Each number is 128 + 24 x the weight over its row's rms, rounded and kept within 0 to 255. Layers, rows and columns count from 0. Numbers have three digits each. The size before them is the row's rms in percent of the matrix's.

# layer 2 MLP up, 512x128, rms 0.539, rows 478-511, columns 0-127
091:140154109093119115144166106134121152088164093128093116138175172147121131108138104135140129098130135163140139145109119141105084125143147132131147126125101107105138150092119126133166112111089138145107086125183106144159142104108122100088143129155104125159104143141082102093141120117093156165169109151139131160120168087141151168095104106133135117084128121128086166110153135094156136136099
102:149123147105101107112129136117165118176138148154108161175130138122163101134112143158125177093105137104128111118088119133094137147137119142123111107070109139125123160112119122123160122060140098138162118142145158118147148106118075122158158168112138146148123131107094149092159122123126129065154106109086122125156140160123135134151106114140121120087115125131192101123143123097137171107138
105:140128183138098133158143138123137109178135117136164110152163111093143111146120119128098147121145119135142112126125090085137115136162114109169080100163115089161134106094116152108177120118122120122111079117170136176179135105155125140096120108155119133133148093138123127146118145126114131103140089105154094135132114096096097132146123154136116148122141098131135147092140160167164143102190
094:148156123119128115150132167173140096143131137112072082111140164130125129175151101125126170136132136116109125095152092125134147147109155113129124136120132123130135143110151103135163071089151162082149113110118137128160134171109104108120129158153173117106130132177121154105136122144064157118114176096126128160090126151148106080122129143099137140106110113166134109093138112083140112119138
115:124099116074159107099156130168142124109153171106156134127147162098080152107159137109104117171152140125102137099108164133097139099131124120125157118076097128127113170147166091080100134141133120118147132127140134121144138097149125157143130125153120126163120138181138104114106106115141080099146114131129142120066143114122149120075126132120126122088096129161122160126114094098176146134125
104:116121055125089114104143173112152147106131144160109149106139076155171123104161130152154139127166049099125104175096111126102123161110138142158140143127086140103167146122149083122153145121128151121131131127132114116108124104147161085133134158081139115146132120127134120143130142127119150135089120163147105117144121132143126127124127158104127096092142100142116072174136151144128114110152
113:142111075150130109139092151104136116169172128147140177136111139169108149088127121158129146118146115107153131177162113122149140144120125100131182156134124120103122126088148116081116136079108128143155128125108104141118139105129109127193099148149121085108167145116102101158097142151144161172116131147145101139115152158155109131119168124141135103161138082112116104127134147141162138089139
100:120128136141146115100106107113154121154115124091111097099145187124156117071095141095102142125069106129120105092123123118128108123137155174149094134139151138175106126115106141180148100142111088127134119135125144106115117157126123131135119132154125164125121137116122123136153166110181170116100125104156112126107165109150162105091166132093124114133192118104155099112122109126169121163097
094:132135134140125121085128132106121108120141120143122188082137177115181134152113125134113115159142122112181111140097137159116155107113099106113128117110133164121116176124128112101096121124131090124144153117128106180140123118094157175179125129149142182113135118150130159124109150063138102150149126146128160107117166120146104196095124126154112164143143156162103139118135118110131146109127
108:142134131148119128148146117133159125114133129134106132154142088155162083156093145134082108123149119139166113111104134112131136119097090133164124144173155132182101138136148166166108105115114142099152093079132113133152170110125102104135139103149149134141161108144126180125140140162139151101119120124122157134125111159184101087111098092121135140122141131119171125130121076161167167167156
104:133147173130137136168124149125131173146148114145085115111120160140114136150166108135120113120113118113143148140124102111167139157114111137131119108163125142105156171113132144158089055140124120089095161140142151115125126114126120189150146097099190129095091115114138159096138106108103144155170170110127098099123122134106121105097139157180144152156158134131093114106119123151133098123109
094:100141089112125126159162139111109119108118123145074143134132107113129105119130098136092127097131117120159125101099123133166140125105114155133116145177120096135141121131165159129100134192122104104103108117125154107120113125091136118177120124152128128119135167176122143108167164154116162178165135140101112133111087126116122151119091130116126086198099104129096113107114072132159159126138
105:142165128144145095100123133139163089113120150117088151111158106113135116154121146095138145123099095111125130198087129124138143122129162133110162152105147159086104104076149108107156147125133178147119134077138104150133131138103156166114110116109116138139164122162131128118103111122164142105103120126178162121150123132136157136108133133114128125167112119119111115093081152150148109080189
106:186146117138155099131133100116113157111160078138120100130166153134162147126160127118093158161086111095077153145078130134129139117163120126120116101108133136092131136143152131098118128160111119155108108094115135163134115128136125156130068139104159138120112165170115139126096109087114117146141140130120139112136116125146124152124105081074111192168139111111118128136101134131173168128116
100:139144126131119119119153135136182154112159120156167073126136111125112133113136111148054118122138102140105146120109084118112151108161117134102151128157135157137093080130112121115138111083124113145142138171084167121156135129127128148145077101157091072148168080135161123120115128133178128120119133116102082136121138140125116142141118144122158174153091161112137108091132136136099118123111
094:153070148167150113102128092115112160120125119093083118120145138149126186099102129106096089132138108143151138127115126151097117090138149165139160152121123131121062126096131160165123109157169104147119138087141100137114169147161130101137111109169114149119119135148131123140118143101125149110158121121121151126172174170110130143132178152176128151109150151140103150122139100131142154111110
088:098098128127121113146136187082124090164121127126149156111169105165091119131136142119148102189138104116131145140070124141128144098114140169144133164108089084141186140132100149139141114133125111124114143119131164152133152094153170120117150153105190133109088123094135151127163144143133140116152122149165114129104098099118123087127131143122162161105127109084126121146164132138147142131129
110:119171166132108112172154114158137134091137142103110122105137167135169137118125153165130112143068117116142110115134117107158115123130135114129127162137128155176066095122116103096173110096140103110098136137139115171128110135141125120117116127130091136109123175120148143165092077106121155166174120103111132139074154101166158156144144126126139154158097120146129146095106103119151144132107
100:159127134136124148101143115088149115122129116116137115151098098072118169142099113150139098113117123151131117125174118139160107130157144093116135122180127114159139127134074144175077121191110154106136118117119151119134170132122128139136128088138127123116172139101187120133130106084124133095126112121119177120152127154109109132117178089140117157088155111138100122115130128184090147121125
101:149091136102173159131140106131139141099130153135126091152146138131144109159124109158128141144134131154125131111168096168136090134130072119088178110119116126105109125107101141068154134112130109112154083097095165099174127129139147120127105124107152130161114129136127126116110095135123111126150097089091180120123111127090102123132131152112087112140098152117160134165110077089088144148140
093:145102105143126129124146132137137158173093107111130125127100142116105168138171122135120145127138122092132116092112082188096100101152143134167130110111138164125088137183147158138127103142095119079145094143165088122137131137112127136128156166145092144122144102115135144104145157118120088074137120135107140115125146167145167141133111204144096129120124129131140151138164086108122139135102
098:169132147110152112112146108152115132143146109105108111130160113127158166133113072130147183107151150100123124117138145097151122125142162110135118076139114147118106101118135121151062127138145126086159084197156119113121110150111160123161154128098090150134099120116142102150132129122093154092162086153075147113147153119163145091145137101109130108133153127151153111132158149109112134129108
099:146190097130120096120149125147150085095108166127142098123130110139149138155126125144178125131093144100153139127099117171084105128157127111092158128153106117150071157113149107120133099110123104143139172110132156145114110134139086121083121194112138130139135163147104162127133098105108129146091094123156090109129119110089136161127171135117140126107150095120140140148138108125171149130157
095:121140082136143118127147144114128128154135185154140159169149109129125151108114112139143143156148068123144117146107095125119149147108127142170121141172083132108131123095170152146144173154119166115143124132099154115096097117137185150132116140108108102110142123135124133123095083111138160156127116186092090148121120156182110139127097121129140095139103143064130137139098145124090123115127
107:143114141131141136143090168103146121135093111117124125102138119162085102117120164118165156124129139098131115126147141165114123110099137109130128089090082130104125167116131110158119104130142168102122124116121155113163078142131084116119106095181156171150141168156154096109148081108149118134172118102156141105126114115161146079117136124108108185130158076153123118107130126107119157150123
093:082119110105148107101129159139161106118142116089143130102133161149147178133161134184114139125155119121121105158100160145142122111138087113178096113091110138096128119134170117141160134124091136119114134116147136141114141166099106170135083103124123141112148154159147097117132089168149143109136116119148095140139144070171142125130122149141123129117128096085093097118143164154154124091167
102:169133107108103154097082101121150145140154090123174134103098140194148095125140151133123097098112150144138127093104152122087095132153156112126112136067124153119128091128154139167132112101164131121117150147150126117138133135114134078095136132130117163180150139084104139158164120163151158121118115121082115134162122170099166149113160136129117138115135125134156136169151119132129136112150
106:113122091101132091136104137138118094102119111093118107124153140147127110129111113132121115125171148107098131139136129117123084124096161147136137170153145140185134118119148097141118153151131132146123133151130153133147136097151091139112119131151100128143074122168122191144109172077107171133094135189144099114141121136155153094114126127191158113100081131147127090087128138108127142095136
104:113086092106165153132105137133112099124117126133126159080102120120153128120163107146196137124103129111139153122129112158110168091165120118121167117089146170124144145140132116084103151104105167131128093136120158088124151160110147097125143118156139138150107134093139113125141108109089101121089142149106145166129138101136101135101134165145151179087130165147111114153100118081120113108154
102:172116133123134102210139086129157135100110086135121095110124128121112160124126106118119105096123149138173116143129135132124108077126120097129128143074114154097145143135128138107128116100118100093116134113123125077109165144161135173162139102142124107125169132128154127128088127122110111177165108170126109100099080152113143127125130140127095141107112144120103153125190113142098154151116
092:120107092096139118108151112108139129160145197123107119126132174156166161119110106139178154132108124121168139133172149157109129123096091114131094115137109126132160173176130169123168149123117102103140140106139119154128116084099107181128123128140123146121140092102156086104135123098132108133180097115135120152162114106102137136122138123176141091126138151146105123136137152157113089135160
103:117129140080122144116147131162096091103105102129123108129146120143162132183111148138156110156144119142142094147118115148129110122150127130119137135110140113123142098176154116128080154126151165108133085148152112079129107122139139072144174125154082129122113135140146079107149099108111138145142163116143066122108107144185115127142142167111127144106135102148138106153145142084166127184129
098:137090094109145122121089139133140117105164132140141099112159137149088167142146159092118146135165171132112094141147093146116122173141151133123149118150112116141112140141128132205125107102170124105140105141149126126136112118105129120150115113098148166130152117191097154144144182125134157075124143148109161122132101141120145097173120113087085099158117157163107106124128115150128105109144
098:171120126096108150144151182117123149113116143110140105145142107153131162102125157112042132093097158131116148126137168168091105136101141166158092109150109111125126150128168121140157097129109176117131132108139130123102104118093114118112106133114140096139129109136105164159131148168148143153111158113142094107100098148145139131086082108142118123073139118131154087099107106132119121141122
# layer 2 MLP down (transposed), 512x128, rms 0.505, rows 478-511, columns 0-127
102:091135133111120184119111150141094101079113124145161134147134104112133148130156143101124103146183103137086146122151133128109118161166157143113138114105119150145075149068093143178116144146114117145155126144153119118158078120144175135114100107064138128136127139118113092104102140112097154100168151138134146121103148122141133142158165146144103144139120092144170117124152147118159117135141
096:139080130123128140054119129123168151156132122135142127091176137153104081140102149159089138164098116096127111135137131139204117144118156130094157129123135118106147148136160119144113151120131087143112148136135129142149120150143120123150099107065142158151145161124106167139164150130146116131134174162158131094146101109093172112100089129126132122127113151093139121104111142134130113160141
105:158130141144121149181107119094103146134098146171119115164173102113124148146133096118135128147172101182129117131131117083141161120124153145141131099121091182148120159117138174134133138145092062103133130151139143094097123101106150125146149198152139130170153145083124091143126107160109134126131105106121136122134113131160129147129120121137154131103117102125111128078147140135078112123132
095:138107135126113119075134135097123175137140146193159148128150133120164131141146112136122105140141148116153123149106115126133172101104141121147155151130151130153145132094163147129136139120100130158119110116094083102152105159158122123147081134190124143130152141129187118118144097150112159141123128135101104159123107120132160141142120068148166133106113115146081147154156173071138153127153
093:121148131150082102149124110122145131112108134159132120112120110164189138167130139195151130075148118107119140114136109137147154163124166115100106101139145107094148155152071167136131144123117103142099165132141122128138139138132134151107118121154134156142146119113124110170195091108091124139139155130086126126154113135161137118106144118179120140174191117108150142143132119172123133127134
101:129135136159143130116130146139130132112141132102136157126087113106129118157149185144143122138140090156156099144124110140160167128090109136110129157130135173122162109140117121130145152138143109135121101088119137159162174147152100191126145100126111120128080123108160142072117119147141116149100044119171153144182120135132143148117103151145100105129137131144137144149123097120088084132096
099:105137101127111148119147149147114148122114125151114120115156125110117137136111098142093159183124081085108144105195109123099080141121115141108128086100151162133135167159162109155121079131115151107137105153171141108103158157107095077130127129126147175125138111149153171136123117099120081135155131104138138141143151104137137145109130116118118154145141098094125122143083089110145132175150
095:126157132134141096162128119135161097154117160124090172165103087105094146143181129132143152072184166147157142143118143102129169135127146129112130149166102157096125140170129102093118148113132114087147155109175106124112112127142101110134174128146121148119119107168135096124114119124133121119148122116123126127157084112130135142161128164128106168155129122083186142142126125156119152118159
085:144122160141124118139140134117150153139092095141158116112127137174132118138129161088157178106170126144163127140122107075120112134146117172095148096128152147134105139173125115157156131124083123095165124102136131098126127146130143095122099167122121135105092118162128157139135132126155128160088197134139127130153117130108121140151137149170096082163156120102063147084149131117117139136116
101:083135125108152158171145120086124137110101144133134110102091143140097127121148139129123103147144143137082100121081143146095099142151134137131120117148137122098137079123152143117148124096119137122124189096103115083134125132129172137112075146160113149120111099134141123104128128139120138132125152093123114175110121102097162125133187116155126197111119129145100103091100143072127152094150
092:109140148113111112136124187152119116147139116126101132193086119118114127122132126101152168111141111169103138107108180140134128097131160168148139153091166081079129137100147117122099141128135119119140181108136146085124131155136110099083137114116102092155154146107100142126104078105113145149133135129147150160163157067084150120112130142109168151129121142128121143137113125109115150102115
104:123157109138120165122168191120149090137100150168130138149150109112110133122084148157162148140141098130160108118109127085117108159119142119142115123112111104143119121130109141129145109130112152153105105077106122104100101169100140147161123125140111124083117095085164140139115146148099103115120177064140129158158143105143129130207139134133111127117142118141123126174139092134108095114146
096:145127091110117124132134143150136117156081110109138137125121178139137146137120138115136123128127111128099134142146128127137140147119138147117149122125143101156092143145101140101112130096091149109111125141060141087173103115178178136116118120111108172117132097107133118132111100137144145126133140136170115117099126077117181137152102082082126158159116185084144139084137133102080165167146
116:150074110148137136142124120147122097116126129119170117136118091142109186173111123144149153155081157154119155150100120126109108139091121133101095108172119125169110151122134143175134126134120119131097079098108108152119129153126094148098135158111146118109107139127117108127107138131115088120092104163134110108175122144173084178109093132134180153156143133079119133133135124134098107151155
094:094089111101128107131101145121118146105158131118114137102138118123113133141162100127114116161099123107123174139123192079163169090183123120176107124150158106109132108112122128153095120146137125153117093091143153172124121097135116127107102129119140155134129176121148122139179095139149145083143156130104112162134128117116154135183133126148129101122108147168128132151137143095081109106088
089:134128136176081057124146123126096135134130136127124164111116151115135133154098140107088128133146130138133136081120139103106119177132151153128113085118101146131165106125128126125138091155085087157089120141105112113098055138101123131131120131139133140136131150177110177186145078110121121160132105141113162115094132079120125107112091119141141096118136130111118135115143125126120120147080
103:107105108126171128131118133103127139147102105108116112129121126123141162155169123137116110160104126141163114116114155093127120091101136127144150100147072125164095123152117177108075118131144122147179126113147149112148120133142175133142135096149122087151114143127110145095072122147151109104126154104193099147168163117136159135123092106171129124152143145093137111131114130098097080149095
101:142111113186142091179127149116155151182105166182112150141093100122156145146128126126099113121168092123134143141090102124116141132151127137112097145099114137111137144138144123122104087160120143119121101192120084137094099132168099138107124150088098112102129114129152107092130125127117128141114151160168110117141129137103136106124122123151116111111135180140127111067096102149107129126082
096:078099125126163116199094088146089112100172128115143141123142107130118162137081147132119136137137129088100126159147126125117123127161104076122106116107130149145109129125162098125111135094123124161150137141115089129128145155141119115118101124130095138158128105114058103186134104095107088096100141125136111135102125104160111126119123158157128096125078148106148120132122103123133125134183
102:109136152127116116131112150137128130163125150144148111110144127147110132087123123143122126158164124094156137161074153123149113148148113165139148088134153150135150093148141145114146143129105124119155148143089147128112150115084116145144138192169150154122164066142108163131107181109137090111112134138139122117128147142162139150117159122119153161139164095113052149140135141092161175115113
090:088146170147141102156100169139106125110183152163139140163125168147136099121089127087149108127149121168130148103145161109139126139135103124176096164087110134107165117158128132121141128113102098140110170148127142116156133107123095131102106145106095142163146149106092140133092122083106107117115125131148126110134130079101112094132154132167101118136072119107146109106127178135137122157109
111:158111112158153100142151123075144160134130127170117119148092090133112130109157094140175132107118136109122127119151159162148098089168121104127088150115129067129144157145151116146111129145117160101146112101162173105130156126157142152118157118170117142103138108103170116120090101121141146094157144113132127162129137108111094150102168117136131113143126138071138108103096155125085107145153
100:109123149114118146120142073133094135080110148088157117118128101151116147081154144100116157136134154118139154112135134131096099107129112146118129143099153164119126121094118154143088112107128111111129100073108140140165152122171136110098102135078115099150141100091159120122197151131121118143125104106099120192150122149148150141117114146123137112094131132165103131105107150144169101170104
097:128100134120137098160098171142151108130156097141148120130139128134144110154120095125147117123153151167130130121131131154140125083142153114130115147158157154111102085138133113118141122092138099161126134124128131125143125126075135124104100102095096103145165159108142139109111119127133136102110097134100102134162093130198110152139185134175122098175137173205101085105136136125104147146142
104:121107118117102096139138136173119116138140083128169088133132117136113113139137101127116144125139148132112152140100152162113129121130075132149121113122087077120109135101151115126157082132136113190102111102141121118123087142131113153118123101125100106129147150158188174121114129150162159134143119105165124092140103076124139128141212106134158137109107102160123122171153114141135149097119
096:075113150150140106152131145139117148096115139102124082104131105115116151096120099154179135129142178101146133105105165113110127134158153125153152097153121134112103095140152079119146170150093093151136141082077148116156121132104144140158137132119140100129134066125139123099143168120128080117114105119159129120149098147128102120108105105160170117121172144149117149131136178131117131127091
096:128126129141111134116183177157119143164097156150107144142162136118094116141156125156122125124126107135095154144118122129156130129110109102144150122124154090154088131136111133149146088154081089148133120133116108115158163187113129148115151119110111163129122113155135118120144097095099085174133085099093143163133193093112142141182116131133122126166139131086101154109123136150135152156151
107:114137141161134111126143147146135102189120138189112120092097147110149076142110094157134168133149115109139129135130121172135103118122124105084099160093178111144122102067125159156158077094120122123123127100097123180127136125104151121133143142114151109121134142084148115150159141143134142091135111076142135100114149117154102133131139110131092105121151120103168150151106113150146132101147
105:160144131166156099097152120101114137110089145140118111151089076114107120143126163141134125154129146108134116130172151122128137174158120058122142137141114136176162115130096124113113112139102104098171112152107126144163147116129113101167149093123104137110084104109111108078094147173136135120147136085178155132095149118106112104152139134134115160134114137096100166097125109142109113124130
087:135121104161141098117165133174123127133111146135153107133145127098138120129162141069134172118149117092128066175124168101160139138173166132084107121087118205115150110120160147130120113129103141143129155141089119119132112128116108148128156137112116156181122156109135113188126131103115085121114172128127135151124149129122124117109127118117133115115102086124146151123158162166123105118111
099:077136153097142149135088134150157087127104128132162118125153124140113110111140130123108105123153130140126124112126120143103132091056166151136095139170122127126151170079181140129143153135135106092123124135100114154122124132131124142146130180096155150135156159153121132149123132119119110102111129128091120143104199140092152147133149130136101069140099123146160099088180131136134136155096
103:103115132170101152127119095118100134167130123129119137133128130167143127114124099160126163149138089110113120163138110118158089143139131120150154151125119127142123174136070109105076143146096092116179138169127144123098160152073159124093163145150117172087182131117091162115115162136140117133143159142102109135133119104101132129100124101104110122165134155108140109124097080146140130099128
106:141161115165173112126115082114146116112129118155112125128130108159157138149140058144092117161100106111137154113095102148119123114152160136117137109116091120124135133121168137101159158103092122065126149099109134082100103131148103132095113152105123129162133126133137116151122144117123112162104145116174119127106148135118103132133127120162045132112122105151070118089124170129135126145103
112:154121089125119113158150128127131119146139101108109135152115114097141151161110127083103147129148158129079136113122093137125098142101138113147125145138056151091112107125100126183185131113143129142161093122137145144127136108105102143129141162124154106162146107140105174137126143126140128144068137131079099087126123162132120149117109143128166182075148111154131113097091127156120107130110